Part of a small language model's weights: 10218 steps.
Each number is 50 + 15 x the weight over the matrix's rms, rounded and kept within 0 to 99. Layers, rows and columns count from 0.

# down: layer 5 MLP down (transposed), 2560x640, rms 0.0379, rows 903-929, columns 256-383
# up: layer 5 MLP up, 2560x640, rms 0.0425, rows 904-930, columns 256-383
down903:38 44 58 33 58 33 32 28 44 55 29 50 31 37 35 36 46 69 33 38 36 54 24 41 41 14 52 48 57 40 71 57 44 41 17 60 51 50 33 31 61 63 63 46 51 26 56 76 43 38 05 72 31 49 45 50 43 29 56 59 20 69 07 70 52 49 36 79 44 47 23 53 53 46 34 47 61 80 54 87 58 19 53 60 29 23 49 38 81 59 71 54 43 70 60 52 53 38 61 50 77 47 57 35 40 34 74 39 48 25 12 26 39 73 74 68 60 52 49 48 41 47 69 65 44 45 22 63
up904:62 72 34 47 24 92 73 44 44 59 54 52 43 77 33 66 63 80 55 66 68 46 61 39 52 52 36 75 62 49 43 69 46 39 36 40 47 23 42 20 31 93 22 59 38 65 52 44 65 49 48 62 58 43 57 63 48 50 58 37 75 62 65 71 35 65 62 57 52 74 46 55 45 37 60 55 50 56 32 25 91 36 55 91 44 40 34 42 64 53 54 53 68 37 48 57 86 69 08 52 45 44 36 60 41 45 64 46 56 47 61 27 45 41 40 57 49 46 45 79 45 58 43 33 54 70 44 48
down904:28 48 63 29 44 66 78 33 45 34 45 64 40 44 51 71 56 58 55 61 69 46 38 56 80 69 50 65 41 28 43 65 40 52 28 40 46 31 42 26 49 40 31 58 49 59 40 59 64 54 44 34 50 63 55 54 42 48 59 56 64 67 51 54 38 38 75 36 61 74 46 37 20 60 51 46 61 47 35 39 67 53 46 33 40 75 33 69 38 63 53 34 24 68 26 40 49 42 25 58 60 60 18 53 56 48 47 47 72 40 45 65 46 41 63 64 71 36 54 44 58 33 51 35 67 64 52 93
up905:52 55 57 43 50 65 69 43 39 62 49 70 62 32 01 50 46 62 30 66 54 32 61 67 60 61 62 64 44 72 52 53 48 73 67 24 51 69 59 80 39 54 70 66 57 72 64 42 39 45 67 33 68 58 50 10 37 48 67 36 34 59 42 52 41 53 65 63 70 34 34 64 80 54 33 50 46 36 38 43 53 31 19 61 61 48 55 30 70 56 59 54 42 51 50 51 58 47 48 54 52 25 46 56 50 80 42 39 65 68 49 50 74 55 53 49 61 37 40 62 45 50 20 52 56 75 56 51
down905:49 47 45 20 48 41 36 31 37 39 39 56 51 22 62 54 55 53 49 42 70 55 48 36 32 36 70 52 17 59 83 52 15 31 54 55 41 63 12 60 69 37 58 45 54 31 59 36 74 41 62 42 54 58 57 61 43 37 51 49 45 59 41 61 52 35 75 71 40 58 26 40 35 40 51 45 26 38 47 46 47 65 46 72 67 89 75 53 34 55 58 58 61 87 20 57 40 53 72 72 78 48 70 41 59 52 26 51 44 73 46 48 25 60 48 31 43 25 48 58 32 26 82 56 71 64 56 36
up906:42 33 81 57 56 30 55 67 57 53 55 60 32 42 47 59 59 49 58 51 52 48 49 72 45 54 42 46 44 62 80 40 40 64 60 64 66 38 43 37 36 73 59 27 29 63 53 42 17 32 39 75 50 55 66 46 43 35 47 22 53 55 62 52 22 65 45 41 51 48 46 35 69 46 52 48 41 77 39 54 69 39 37 32 44 43 39 60 39 30 27 52 25 40 54 64 45 34 36 17 70 39 62 77 55 59 66 40 55 83 32 63 27 50 55 37 39 46 47 44 72 61 55 53 34 54 58 43
down906:48 58 35 49 53 59 34 49 69 73 61 67 73 85 57 54 62 81 32 56 47 59 60 63 58 68 32 37 42 63 08 23 34 33 62 45 73 32 67 51 39 57 43 46 49 80 51 65 31 14 48 69 58 49 80 73 38 76 58 66 43 25 35 48 28 61 41 62 42 38 73 65 39 38 64 50 45 46 50 47 44 42 53 50 70 53 71 61 32 57 28 29 44 74 47 42 56 44 27 33 47 47 47 70 35 56 81 53 28 65 36 59 42 47 67 54 54 37 46 31 21 38 80 52 54 68 43 50
up907:59 46 29 37 05 57 45 58 34 41 40 38 53 45 54 36 48 69 57 32 56 37 56 53 86 16 50 38 34 73 58 60 00 46 52 61 46 40 32 45 25 47 63 56 63 44 58 42 25 64 34 53 63 38 63 44 50 55 39 31 67 18 54 53 33 58 42 08 51 50 23 49 35 84 50 27 17 54 40 83 29 73 51 61 53 61 34 50 39 07 57 52 53 49 50 49 64 60 47 72 60 69 38 40 43 44 42 72 57 36 43 43 43 41 64 33 35 51 66 64 46 89 33 39 73 37 67 81
down907:53 61 48 59 63 76 74 62 63 46 36 44 69 71 59 43 44 61 39 49 79 73 50 79 60 46 45 49 55 27 62 37 46 35 54 81 29 41 40 69 71 68 41 45 53 37 44 54 69 45 37 48 38 40 42 78 28 34 67 50 41 88 42 54 58 38 91 52 23 58 29 51 39 58 45 56 53 23 53 64 67 37 58 36 55 91 66 55 37 27 47 68 58 44 92 40 46 52 54 50 75 35 29 55 40 34 70 52 41 44 41 55 25 29 60 15 38 43 49 63 52 34 40 41 57 55 47 94
up908:40 59 53 29 48 80 89 37 42 52 38 46 53 31 68 42 51 42 45 29 65 72 43 41 62 41 77 43 41 76 45 45 64 39 67 37 56 52 68 22 52 63 53 53 52 74 57 30 49 29 50 44 47 42 44 47 56 57 50 33 52 54 47 59 14 10 52 27 38 52 36 70 31 59 94 35 50 47 31 53 27 78 40 52 64 55 45 59 39 49 34 48 60 69 44 50 61 42 47 56 77 37 46 44 24 69 29 48 62 26 36 39 33 59 65 65 85 55 63 38 61 59 40 54 64 35 57 57
down908:69 56 20 26 49 58 40 47 57 48 33 19 68 55 60 63 47 79 64 54 47 86 72 37 36 63 48 54 55 47 22 48 75 40 58 46 52 40 78 53 43 49 34 46 79 21 34 57 55 59 63 86 38 38 41 75 38 22 59 73 49 57 73 73 47 32 45 63 62 56 39 48 40 51 70 79 53 54 84 35 84 72 50 33 35 35 63 63 49 60 57 75 34 49 36 29 54 21 59 48 65 35 35 47 65 52 81 55 42 47 36 36 48 62 54 59 47 54 11 61 76 68 30 28 74 29 36 43
up909:54 50 54 57 66 67 41 52 46 39 25 37 30 49 59 58 55 30 44 56 56 46 61 48 56 20 53 80 23 52 45 28 33 58 31 46 61 60 39 32 59 59 18 65 53 44 34 42 53 51 42 31 34 41 52 98 67 48 43 57 41 29 57 25 33 48 55 16 53 43 62 21 22 57 52 48 39 80 51 55 59 54 30 67 44 35 29 79 41 44 42 54 76 70 48 72 51 61 30 30 63 63 32 49 55 70 48 54 33 76 48 28 26 26 49 34 46 48 39 24 61 60 38 50 78 52 50 44
down909:51 55 63 59 76 60 61 76 24 20 37 53 53 39 52 33 57 48 78 53 61 49 58 46 55 70 26 33 49 43 65 41 42 42 13 69 48 49 36 09 87 68 87 56 57 62 23 37 56 40 21 71 22 61 42 64 36 35 67 29 42 61 50 57 48 58 70 45 26 57 72 50 42 61 26 56 39 57 68 33 22 37 70 61 93 49 53 65 20 31 46 55 74 48 76 60 77 52 48 47 55 47 43 47 39 52 57 72 71 57 52 52 35 31 32 30 46 50 41 48 52 45 55 27 40 71 55 48
up910:78 45 66 49 40 52 76 52 31 28 83 97 57 51 25 61 43 52 40 48 57 31 71 42 72 77 59 09 40 53 54 44 37 64 24 44 51 57 57 91 45 66 60 75 78 59 69 20 46 49 57 54 49 56 80 64 50 46 32 58 76 49 68 32 55 42 72 42 53 15 50 59 52 55 48 45 66 41 42 59 75 61 23 45 42 31 39 54 17 25 45 52 76 56 36 32 49 30 26 46 75 50 69 44 52 76 43 50 43 56 60 56 55 43 51 46 52 49 42 16 32 49 55 50 53 81 43 80
down910:33 42 35 50 56 52 50 55 46 44 56 65 72 49 61 34 66 33 42 29 33 34 36 54 37 65 44 77 57 50 55 66 68 44 52 37 50 81 62 31 45 44 46 55 41 71 59 45 48 39 40 52 62 52 59 42 46 16 41 46 48 62 72 62 72 40 41 74 52 36 54 56 31 77 54 49 56 38 22 43 54 51 69 47 53 66 56 82 40 62 58 22 26 23 43 33 60 62 39 74 67 41 60 50 73 43 49 30 64 46 48 48 82 54 72 50 49 22 61 40 59 28 52 57 41 56 33 41
up911:56 58 77 57 31 17 58 67 80 68 33 79 63 59 32 70 54 85 31 62 52 56 60 34 63 07 46 68 74 57 33 61 36 36 27 52 83 33 67 61 40 61 44 47 59 53 59 40 30 58 65 70 66 56 54 63 22 92 55 46 28 00 62 55 32 37 58 16 72 52 19 46 54 26 46 78 46 71 41 71 53 55 38 55 22 25 71 35 65 41 48 59 45 46 52 46 59 63 59 34 53 47 32 27 50 60 43 64 34 49 59 78 45 57 57 47 22 56 25 59 15 62 46 52 58 58 27 13
down911:74 30 58 62 52 28 43 61 71 63 34 49 34 64 47 68 69 83 42 66 15 69 48 17 41 58 25 57 45 70 36 52 36 65 35 35 27 43 50 21 49 60 57 61 60 26 55 75 56 37 49 63 40 57 01 38 73 63 57 59 56 47 79 51 36 58 49 74 87 32 53 34 46 37 35 55 39 33 37 53 75 35 26 63 28 46 59 33 46 74 66 71 58 61 38 40 50 47 65 39 48 25 47 23 65 56 52 59 63 47 63 76 42 24 42 68 32 99 25 41 44 33 44 38 37 36 46 62
up912:35 48 54 27 46 66 23 35 51 36 37 27 53 18 71 57 47 45 52 46 56 37 43 63 59 34 47 48 60 65 42 56 56 64 38 53 35 69 42 50 30 40 75 35 08 32 82 42 34 67 24 29 69 65 51 53 26 46 51 39 69 39 43 49 57 24 46 43 50 47 39 44 49 68 28 28 13 90 52 42 57 58 55 61 54 42 64 61 59 67 69 61 63 49 31 56 37 49 75 48 58 42 73 30 30 89 55 82 61 74 54 51 21 37 33 58 25 50 55 44 43 38 45 31 72 40 67 50
down912:39 49 14 64 53 27 27 60 33 66 58 47 23 21 51 53 26 49 39 54 54 32 67 64 33 46 28 57 40 36 78 41 52 38 28 49 52 60 23 31 38 51 36 23 33 11 44 39 34 42 44 85 36 65 69 59 38 82 49 23 61 57 48 54 62 42 18 73 20 53 27 56 74 65 37 55 50 39 63 36 68 47 48 31 84 56 52 52 47 60 76 79 69 62 51 35 07 69 42 28 30 59 22 38 35 76 56 44 62 56 43 43 26 34 13 40 41 72 61 63 67 45 53 57 43 42 51 55
up913:57 40 58 14 52 74 41 66 40 56 56 48 68 30 53 67 36 59 44 38 83 47 39 80 59 31 67 42 86 70 66 70 51 48 74 54 47 43 54 72 31 36 57 43 44 52 63 63 35 69 64 66 26 58 74 53 24 44 61 31 53 24 40 59 49 44 46 49 52 72 55 71 64 48 52 45 66 35 67 28 63 52 56 32 65 42 79 66 60 49 38 48 57 56 46 29 46 14 59 47 53 53 45 61 40 40 46 59 67 50 86 42 62 55 67 53 37 36 65 53 56 49 50 50 42 57 56 48
down913:48 45 28 34 41 46 40 72 51 62 74 52 74 36 58 26 41 91 20 59 38 65 75 62 34 46 22 36 37 27 53 44 46 37 45 48 52 49 40 26 52 38 42 48 43 50 43 45 58 45 58 44 56 62 69 36 51 56 38 74 41 56 67 39 43 74 36 64 27 67 79 53 29 37 46 59 56 35 27 44 29 39 53 62 54 48 13 53 36 85 63 39 44 46 64 72 60 70 58 43 50 73 41 26 52 39 72 29 29 51 69 55 21 50 69 43 75 28 46 41 40 46 79 44 59 26 50 17
up914:29 31 35 56 42 51 40 35 78 55 48 53 38 09 48 61 58 33 47 77 51 35 19 77 39 63 56 57 44 58 48 54 56 40 39 41 78 65 55 64 25 74 72 45 36 69 64 62 55 21 47 49 55 53 51 41 68 52 64 34 44 36 29 42 48 45 38 27 75 56 35 40 57 42 76 64 52 52 40 61 46 81 48 35 69 66 28 59 22 24 54 55 46 39 61 44 48 43 78 48 58 17 82 38 54 56 53 48 42 59 58 64 43 28 57 39 73 45 65 44 57 53 33 37 57 62 45 55
down914:47 30 41 73 67 47 60 42 44 58 59 38 59 50 28 40 38 66 38 27 43 72 44 71 47 52 52 44 22 46 44 54 43 54 47 47 59 46 45 99 26 68 37 46 56 10 84 37 57 32 47 50 22 66 93 33 42 50 53 42 56 53 55 59 44 74 44 63 69 36 54 62 58 38 47 66 34 39 61 49 23 35 27 12 90 52 44 46 40 30 17 48 69 15 66 62 81 37 47 57 36 35 37 42 57 32 56 51 40 69 38 61 40 45 63 30 44 49 63 47 28 39 51 44 60 39 56 91
up915:75 41 42 52 38 65 49 76 77 59 74 52 38 57 43 61 61 63 51 65 45 43 46 52 70 41 49 46 58 55 69 48 46 69 82 59 72 29 58 46 55 58 60 56 72 50 50 68 33 45 47 23 42 51 56 61 36 66 50 41 33 51 75 57 30 58 62 51 65 46 40 27 62 47 87 55 61 80 50 52 51 44 51 62 33 62 57 47 23 52 38 65 25 31 54 70 69 70 34 52 64 29 51 17 68 74 42 62 68 58 39 46 44 05 36 36 23 39 65 66 39 45 28 41 75 35 40 32
down915:46 47 37 25 78 70 49 58 66 73 73 39 53 36 45 93 64 65 55 49 60 31 63 47 63 91 56 32 68 55 56 49 44 90 31 25 50 52 47 30 43 51 87 42 58 29 52 69 43 46 27 54 37 42 00 44 28 61 57 55 34 70 61 57 66 59 55 45 50 51 44 51 57 51 57 49 54 57 36 33 65 48 80 50 48 43 80 40 48 58 60 35 42 44 55 42 20 63 66 48 32 72 55 78 78 94 67 43 55 31 71 74 58 36 56 56 48 21 54 44 22 41 32 55 29 30 54 63
up916:67 44 68 47 31 70 39 68 30 15 60 84 62 44 46 48 37 68 37 45 57 35 48 62 54 79 62 42 58 36 43 29 48 54 48 40 89 60 64 83 36 72 29 35 61 39 76 34 39 82 67 80 70 86 73 45 46 63 18 81 21 49 50 58 49 41 63 57 66 36 51 32 68 09 51 66 56 61 42 59 57 63 20 52 48 26 64 52 55 36 50 81 56 09 26 39 48 61 75 19 59 57 53 58 52 09 72 59 72 31 52 53 46 34 85 52 45 62 46 71 40 56 59 60 30 38 28 65
down916:59 75 51 61 36 60 66 51 56 75 54 76 43 46 73 36 48 52 35 19 35 36 38 30 16 94 59 24 52 76 51 61 41 28 25 57 99 52 46 50 53 57 66 69 76 64 61 69 50 50 64 72 44 51 13 60 63 77 35 65 44 42 58 44 70 67 55 60 59 22 76 32 29 24 57 57 17 51 41 51 47 70 62 64 37 53 43 36 46 68 58 49 75 38 44 47 42 75 85 39 65 52 47 58 58 30 69 30 80 39 47 59 51 20 56 61 97 70 38 58 60 82 52 74 43 08 29 52
up917:33 43 18 33 30 48 54 55 44 59 46 46 68 55 28 41 45 64 64 26 77 26 28 61 69 67 45 45 42 99 43 42 36 57 64 38 40 40 31 31 39 52 65 32 41 59 70 29 44 42 42 36 59 48 50 50 48 48 55 67 41 50 61 24 64 66 36 61 42 26 54 39 45 19 39 66 56 55 44 37 43 68 58 46 91 65 26 39 37 57 41 69 75 70 73 50 72 59 20 58 32 53 48 50 40 42 38 47 63 63 63 27 45 37 56 58 44 65 43 56 39 36 51 71 80 39 56 54
down917:62 38 17 48 46 38 48 52 46 63 46 58 56 66 82 39 29 50 46 27 42 60 41 57 73 52 40 71 60 69 62 41 28 41 55 63 31 45 63 74 30 47 22 60 67 85 51 80 53 60 59 58 55 57 44 41 55 72 57 56 32 53 55 28 52 69 66 57 43 46 66 69 45 69 33 59 60 39 39 60 31 43 50 41 32 41 43 49 44 33 44 64 39 33 49 44 23 64 61 72 32 53 35 89 39 51 63 71 53 38 47 46 45 33 65 52 47 47 69 44 51 32 33 63 41 57 61 82
up918:53 25 43 43 42 49 32 53 54 70 47 30 68 51 38 30 34 27 25 51 66 36 37 61 26 69 55 42 53 32 51 61 25 53 66 56 72 73 70 61 52 47 63 33 65 53 58 69 49 55 38 42 45 77 41 48 61 40 43 48 79 40 26 68 31 56 44 44 63 63 36 55 48 14 68 50 63 52 39 44 47 40 53 61 51 59 64 38 37 73 77 65 62 66 57 40 49 82 27 14 67 67 51 52 41 76 46 51 69 41 22 41 45 32 41 41 48 35 83 51 43 34 65 47 54 92 63 45
down918:58 41 56 59 62 64 55 47 33 61 38 83 60 78 61 56 54 64 50 40 35 70 66 51 48 69 52 45 55 80 62 46 50 33 59 62 50 40 55 60 48 62 38 40 32 56 46 41 37 26 66 42 45 53 00 55 30 59 68 58 51 67 79 65 46 55 59 52 44 51 47 61 88 65 49 74 61 39 53 64 36 22 33 39 75 52 26 75 76 76 15 65 28 35 36 40 76 58 57 74 43 40 49 57 61 40 58 44 55 24 60 53 49 54 35 64 47 68 49 42 51 53 49 54 13 63 36 54
up919:49 28 44 52 26 35 44 65 51 29 00 30 28 67 48 61 57 60 55 54 73 30 56 31 57 42 38 58 64 59 40 56 42 69 51 72 66 48 52 59 25 42 36 30 48 49 46 53 33 48 65 36 40 38 55 51 62 45 70 65 73 26 36 39 56 47 53 36 67 51 48 54 36 67 66 54 81 38 45 54 46 65 48 47 54 33 24 53 42 43 38 51 64 46 32 47 37 46 34 27 63 28 53 48 57 77 39 62 58 72 44 61 36 61 38 48 56 47 59 71 38 69 50 36 57 75 30 47
down919:53 39 27 69 38 40 58 59 56 83 57 35 58 69 53 60 30 45 42 52 41 35 44 39 72 62 63 49 32 65 61 11 43 36 46 34 72 54 79 74 47 62 48 53 41 69 45 55 58 67 37 67 86 58 23 39 60 59 58 46 50 37 34 51 58 60 54 78 38 39 66 79 70 43 53 71 42 50 32 27 36 43 41 37 63 49 53 49 53 57 62 37 52 53 47 45 36 63 43 30 55 57 55 68 32 52 48 81 63 52 74 37 76 57 56 37 32 44 61 51 70 53 70 69 56 57 77 70
up920:62 82 71 16 28 39 83 29 18 43 52 44 51 17 17 80 32 47 64 71 45 63 42 67 67 65 63 72 59 47 61 55 41 66 62 44 40 55 36 41 48 68 37 20 35 47 73 71 44 25 32 57 62 61 54 26 34 62 53 71 53 42 54 49 23 65 56 69 25 24 35 68 68 67 42 72 55 83 23 23 52 53 58 44 54 89 48 47 46 66 57 71 70 33 71 58 22 31 30 60 46 41 39 31 55 60 37 04 60 58 44 33 72 45 62 56 35 51 24 42 28 52 43 55 24 62 50 56
down920:22 40 65 43 45 42 56 58 41 64 31 61 61 35 44 42 22 64 55 43 64 58 65 55 30 63 41 65 48 61 61 52 25 71 63 62 55 68 37 31 20 64 52 47 65 28 43 49 11 36 25 42 41 53 21 39 55 48 69 25 21 46 52 19 63 81 55 60 55 34 70 46 40 44 46 42 33 63 77 54 69 75 80 54 33 71 67 50 63 50 67 43 52 34 58 89 35 49 67 54 74 43 66 46 44 32 73 54 75 39 54 69 38 00 47 70 57 53 75 66 26 20 67 58 40 38 50 31
up921:45 66 39 59 42 59 47 67 40 31 64 61 70 44 58 51 57 48 61 58 67 44 35 41 48 54 29 37 47 46 38 60 52 64 70 56 38 65 45 43 48 61 24 34 89 56 50 40 42 60 53 50 78 55 56 61 43 63 32 48 44 13 25 30 06 52 35 40 53 46 37 56 42 67 44 27 54 83 65 70 70 70 52 60 50 36 44 57 47 56 49 74 49 38 44 49 47 60 37 70 57 28 55 36 49 67 54 35 73 61 67 39 74 29 36 29 44 47 58 28 53 50 17 38 74 45 50 46
down921:55 52 51 67 50 36 52 51 41 66 60 64 86 44 54 60 45 37 53 39 48 51 30 56 51 51 36 53 41 50 58 39 37 60 64 33 36 45 48 88 15 28 47 66 49 63 36 66 27 41 54 53 58 64 00 50 36 43 49 56 57 56 56 50 81 68 39 35 39 59 39 14 40 39 58 54 75 67 54 34 46 29 49 41 70 55 40 71 38 42 67 27 63 38 43 36 80 61 30 29 74 49 72 61 36 51 63 59 46 41 32 21 67 50 66 66 39 53 62 71 40 44 60 61 42 51 47 33
up922:65 27 61 47 57 18 40 48 42 51 49 51 58 35 52 65 56 46 49 18 44 48 33 53 29 67 35 46 40 33 49 35 34 43 55 74 40 58 51 56 61 54 72 58 43 50 35 80 52 38 37 54 70 58 68 63 51 42 18 42 40 38 68 55 48 48 37 60 37 43 58 44 70 47 43 42 45 33 55 49 40 86 62 50 60 40 41 50 45 39 37 59 56 52 40 31 52 38 52 44 21 39 51 65 60 37 65 64 44 42 43 49 52 60 41 51 52 34 66 44 31 73 62 71 58 66 24 34
down922:65 58 47 64 35 34 61 55 73 51 47 77 45 46 54 47 35 53 43 60 28 30 64 61 39 39 55 64 46 29 39 54 32 58 33 41 53 54 47 50 26 48 17 58 54 79 53 74 69 45 52 44 62 47 65 54 25 31 37 46 69 75 33 72 47 45 36 49 55 78 46 45 53 53 63 60 54 60 59 71 41 49 51 58 73 62 49 51 59 18 54 44 03 69 48 45 38 57 62 51 40 66 34 51 23 52 47 50 62 43 62 84 64 49 43 33 16 61 51 64 47 73 60 70 33 34 47 57
up923:43 51 47 41 22 10 63 51 57 41 64 41 58 59 45 90 41 81 41 56 26 40 62 42 60 91 42 51 44 53 45 35 53 42 55 48 61 40 69 45 45 38 36 33 51 60 45 42 59 62 57 81 58 76 54 41 64 45 55 25 45 50 90 43 34 40 61 26 41 54 43 43 81 70 39 47 34 57 31 39 44 59 51 62 62 54 73 50 35 39 54 36 87 67 09 54 75 45 27 37 61 45 52 51 54 51 49 63 62 34 39 37 44 50 59 38 63 49 61 54 73 52 48 21 42 59 26 48
down923:79 39 49 26 47 64 52 52 33 54 43 61 41 42 54 58 81 41 82 70 48 69 57 36 74 38 45 48 24 54 44 25 39 53 47 31 72 46 23 27 46 64 52 59 43 57 69 43 01 35 45 64 23 45 19 50 43 48 29 87 44 59 26 51 53 55 41 33 58 49 61 46 29 53 49 67 35 38 70 55 37 48 60 73 42 53 49 30 80 40 47 74 14 52 62 53 51 80 43 50 45 77 54 24 31 69 09 65 35 66 61 46 51 55 51 34 50 98 45 50 48 60 60 65 68 41 50 47
up924:99 33 58 38 55 40 56 42 52 83 82 74 38 41 48 49 30 50 63 49 71 25 63 82 57 68 51 08 70 49 52 43 39 53 50 28 48 16 48 40 63 51 44 61 64 72 57 41 51 67 68 62 57 49 60 42 24 52 25 66 43 20 34 52 48 15 27 44 30 55 50 55 44 77 53 53 43 54 47 52 73 75 33 22 53 27 43 34 32 69 30 58 68 50 62 40 58 39 59 66 46 64 34 05 51 41 23 67 43 41 71 27 69 58 35 63 36 37 40 59 57 67 62 53 47 64 60 67
down924:76 38 68 55 33 26 92 53 51 46 67 60 29 55 75 40 27 69 54 47 66 35 59 79 18 33 24 27 50 66 34 38 26 64 26 22 59 31 41 21 63 42 71 60 81 40 37 24 52 29 76 53 47 54 10 43 50 78 33 68 62 21 72 51 42 20 36 63 29 63 57 73 40 49 37 49 34 56 45 49 58 52 58 49 49 62 53 44 50 51 53 54 66 42 35 64 69 16 54 44 66 84 54 17 26 48 36 62 64 42 68 41 36 28 37 74 73 29 60 71 59 51 38 64 50 47 59 59
up925:38 48 48 60 51 42 53 61 60 47 66 47 65 46 40 67 67 45 65 61 53 40 55 62 24 21 32 34 34 42 25 49 52 47 42 50 49 34 50 34 54 53 39 43 47 38 57 55 40 95 29 41 55 58 71 53 47 69 44 65 57 57 62 80 43 66 40 67 68 51 59 44 42 33 55 53 30 43 38 50 45 69 73 32 59 36 30 58 27 63 34 50 23 39 42 24 54 10 38 40 71 63 43 59 21 48 69 56 53 46 45 41 62 53 48 37 23 51 30 48 46 99 61 52 42 46 39 44
down925:47 57 47 49 31 71 71 59 49 56 61 56 49 30 29 37 58 44 55 51 55 41 48 29 70 46 43 43 41 42 22 68 51 42 34 44 63 76 45 80 51 57 57 61 51 30 56 72 66 50 27 72 45 64 00 52 45 47 64 24 62 47 55 64 78 60 63 62 34 32 53 33 52 45 41 42 55 41 59 59 58 42 71 81 62 37 58 71 39 50 50 58 47 47 65 89 75 55 61 58 48 48 32 72 51 35 54 33 39 43 61 22 55 39 39 33 53 58 28 44 57 21 52 38 79 80 71 58
up926:64 47 68 39 12 62 68 58 36 25 39 74 16 36 53 70 95 63 38 55 40 71 42 75 91 52 40 35 44 50 25 57 47 39 53 28 77 49 40 67 28 83 63 47 49 49 45 35 24 62 57 59 56 58 48 50 61 58 31 84 94 60 61 36 40 36 28 29 56 42 45 60 33 41 48 50 41 29 41 54 67 94 30 45 70 61 35 52 46 30 38 70 59 57 43 61 39 56 45 61 95 41 43 21 39 90 39 27 30 39 46 67 44 23 69 26 33 59 42 60 72 52 65 39 79 62 42 20
down926:28 52 82 71 35 30 99 70 73 25 46 41 55 30 58 38 53 90 11 93 47 45 35 37 51 60 39 55 67 54 43 56 45 60 53 36 60 45 28 75 48 42 36 40 38 44 99 85 39 27 51 46 60 52 57 27 51 25 50 46 61 40 33 56 46 46 87 71 14 29 55 41 56 66 46 53 15 35 36 46 64 51 47 42 48 41 56 54 73 55 47 53 51 56 59 30 46 46 49 66 49 39 16 71 47 28 49 44 48 38 39 37 53 55 58 49 57 14 64 69 43 39 79 25 51 56 61 55
up927:34 21 50 44 61 51 54 62 67 48 49 41 60 48 47 74 62 50 68 54 42 38 34 73 49 44 14 61 50 57 39 54 66 46 41 25 73 69 37 62 28 61 37 40 57 63 68 60 44 33 32 49 77 44 65 79 37 46 35 58 36 56 26 31 32 58 40 33 64 22 38 42 22 57 43 68 53 54 43 55 44 46 42 29 50 65 42 47 50 63 59 59 47 56 49 36 46 61 35 22 38 37 47 52 42 60 34 22 42 49 57 18 33 63 51 41 39 53 53 43 49 46 57 45 63 29 32 43
down927:41 37 60 28 65 50 85 41 69 65 74 38 33 34 54 63 25 28 48 50 30 65 42 36 59 56 35 59 30 41 86 55 53 27 57 65 72 39 61 47 72 54 23 88 44 49 43 59 51 61 43 68 52 40 58 76 28 41 39 52 59 47 44 75 42 17 37 61 53 29 43 37 34 41 42 74 50 29 43 50 45 49 60 22 59 68 54 52 59 60 57 52 42 70 47 49 48 37 40 64 55 42 24 56 50 54 76 25 58 31 81 40 27 56 64 52 43 55 63 35 24 43 49 50 64 61 41 19
up928:33 39 71 70 55 69 75 69 52 18 64 43 18 53 41 54 56 59 49 30 57 99 50 38 56 34 36 43 54 39 29 43 51 42 42 42 31 51 52 51 48 59 29 79 48 51 49 58 61 64 55 51 62 48 59 42 54 77 56 46 47 57 05 79 33 39 52 43 46 65 68 75 23 33 61 40 60 42 52 45 56 68 66 36 63 19 51 32 49 17 56 53 29 34 51 30 69 97 52 40 55 50 57 47 58 93 43 79 76 35 43 29 29 46 56 38 52 69 63 43 59 46 35 34 40 38 55 39
down928:56 58 60 79 31 65 99 59 60 28 66 60 42 68 25 74 77 54 56 46 18 67 57 43 31 57 57 52 51 30 26 46 51 39 57 71 57 51 71 52 40 86 44 66 65 68 42 72 61 57 39 29 50 36 22 52 81 44 47 48 36 56 35 62 56 60 72 35 26 60 75 47 49 51 50 45 49 25 25 42 49 58 67 56 48 51 29 60 34 50 74 44 22 67 15 53 80 77 69 62 61 33 28 64 45 57 54 79 82 50 42 48 56 64 34 22 52 23 71 65 52 47 59 59 39 24 53 54
up929:57 35 29 49 69 63 42 50 67 66 74 35 52 30 45 46 54 51 48 61 58 30 37 75 50 44 41 42 65 41 39 44 38 47 58 21 36 67 42 60 52 68 29 37 32 69 69 37 43 44 57 23 64 62 53 59 30 56 46 43 54 44 67 41 40 51 15 38 40 64 46 15 64 29 53 53 43 30 46 47 35 48 44 59 17 43 69 42 66 64 24 52 75 49 54 27 64 79 47 43 39 26 78 29 70 48 54 48 75 71 23 25 57 60 99 35 66 33 69 62 44 53 45 55 51 34 44 88
down929:21 49 55 50 56 73 88 49 49 56 37 60 61 10 52 61 66 42 52 41 45 68 52 74 26 40 24 67 48 41 69 61 37 28 31 50 69 49 48 46 36 33 65 61 51 69 49 58 59 45 62 36 55 35 12 44 38 67 60 61 56 39 56 68 47 57 30 36 39 54 62 37 77 43 67 59 55 50 49 39 46 25 67 74 40 56 59 19 58 39 45 48 45 46 53 60 50 52 70 30 45 64 59 45 70 50 70 49 31 39 43 54 66 60 52 65 63 56 60 48 47 11 19 37 45 34 19 69
up930:40 40 43 51 57 58 44 46 64 47 18 66 45 47 61 75 50 37 38 48 50 49 66 28 54 16 48 43 62 43 49 37 61 41 34 27 66 51 31 49 59 59 63 43 41 68 58 47 49 62 36 54 58 44 60 32 56 64 55 65 52 31 55 32 55 33 35 61 40 52 35 33 49 64 43 59 29 35 83 46 50 36 58 54 61 44 35 45 61 61 60 65 69 51 53 50 45 49 63 48 57 46 38 14 52 32 39 45 26 59 54 55 40 61 49 40 43 52 72 52 37 62 62 77 58 62 46 46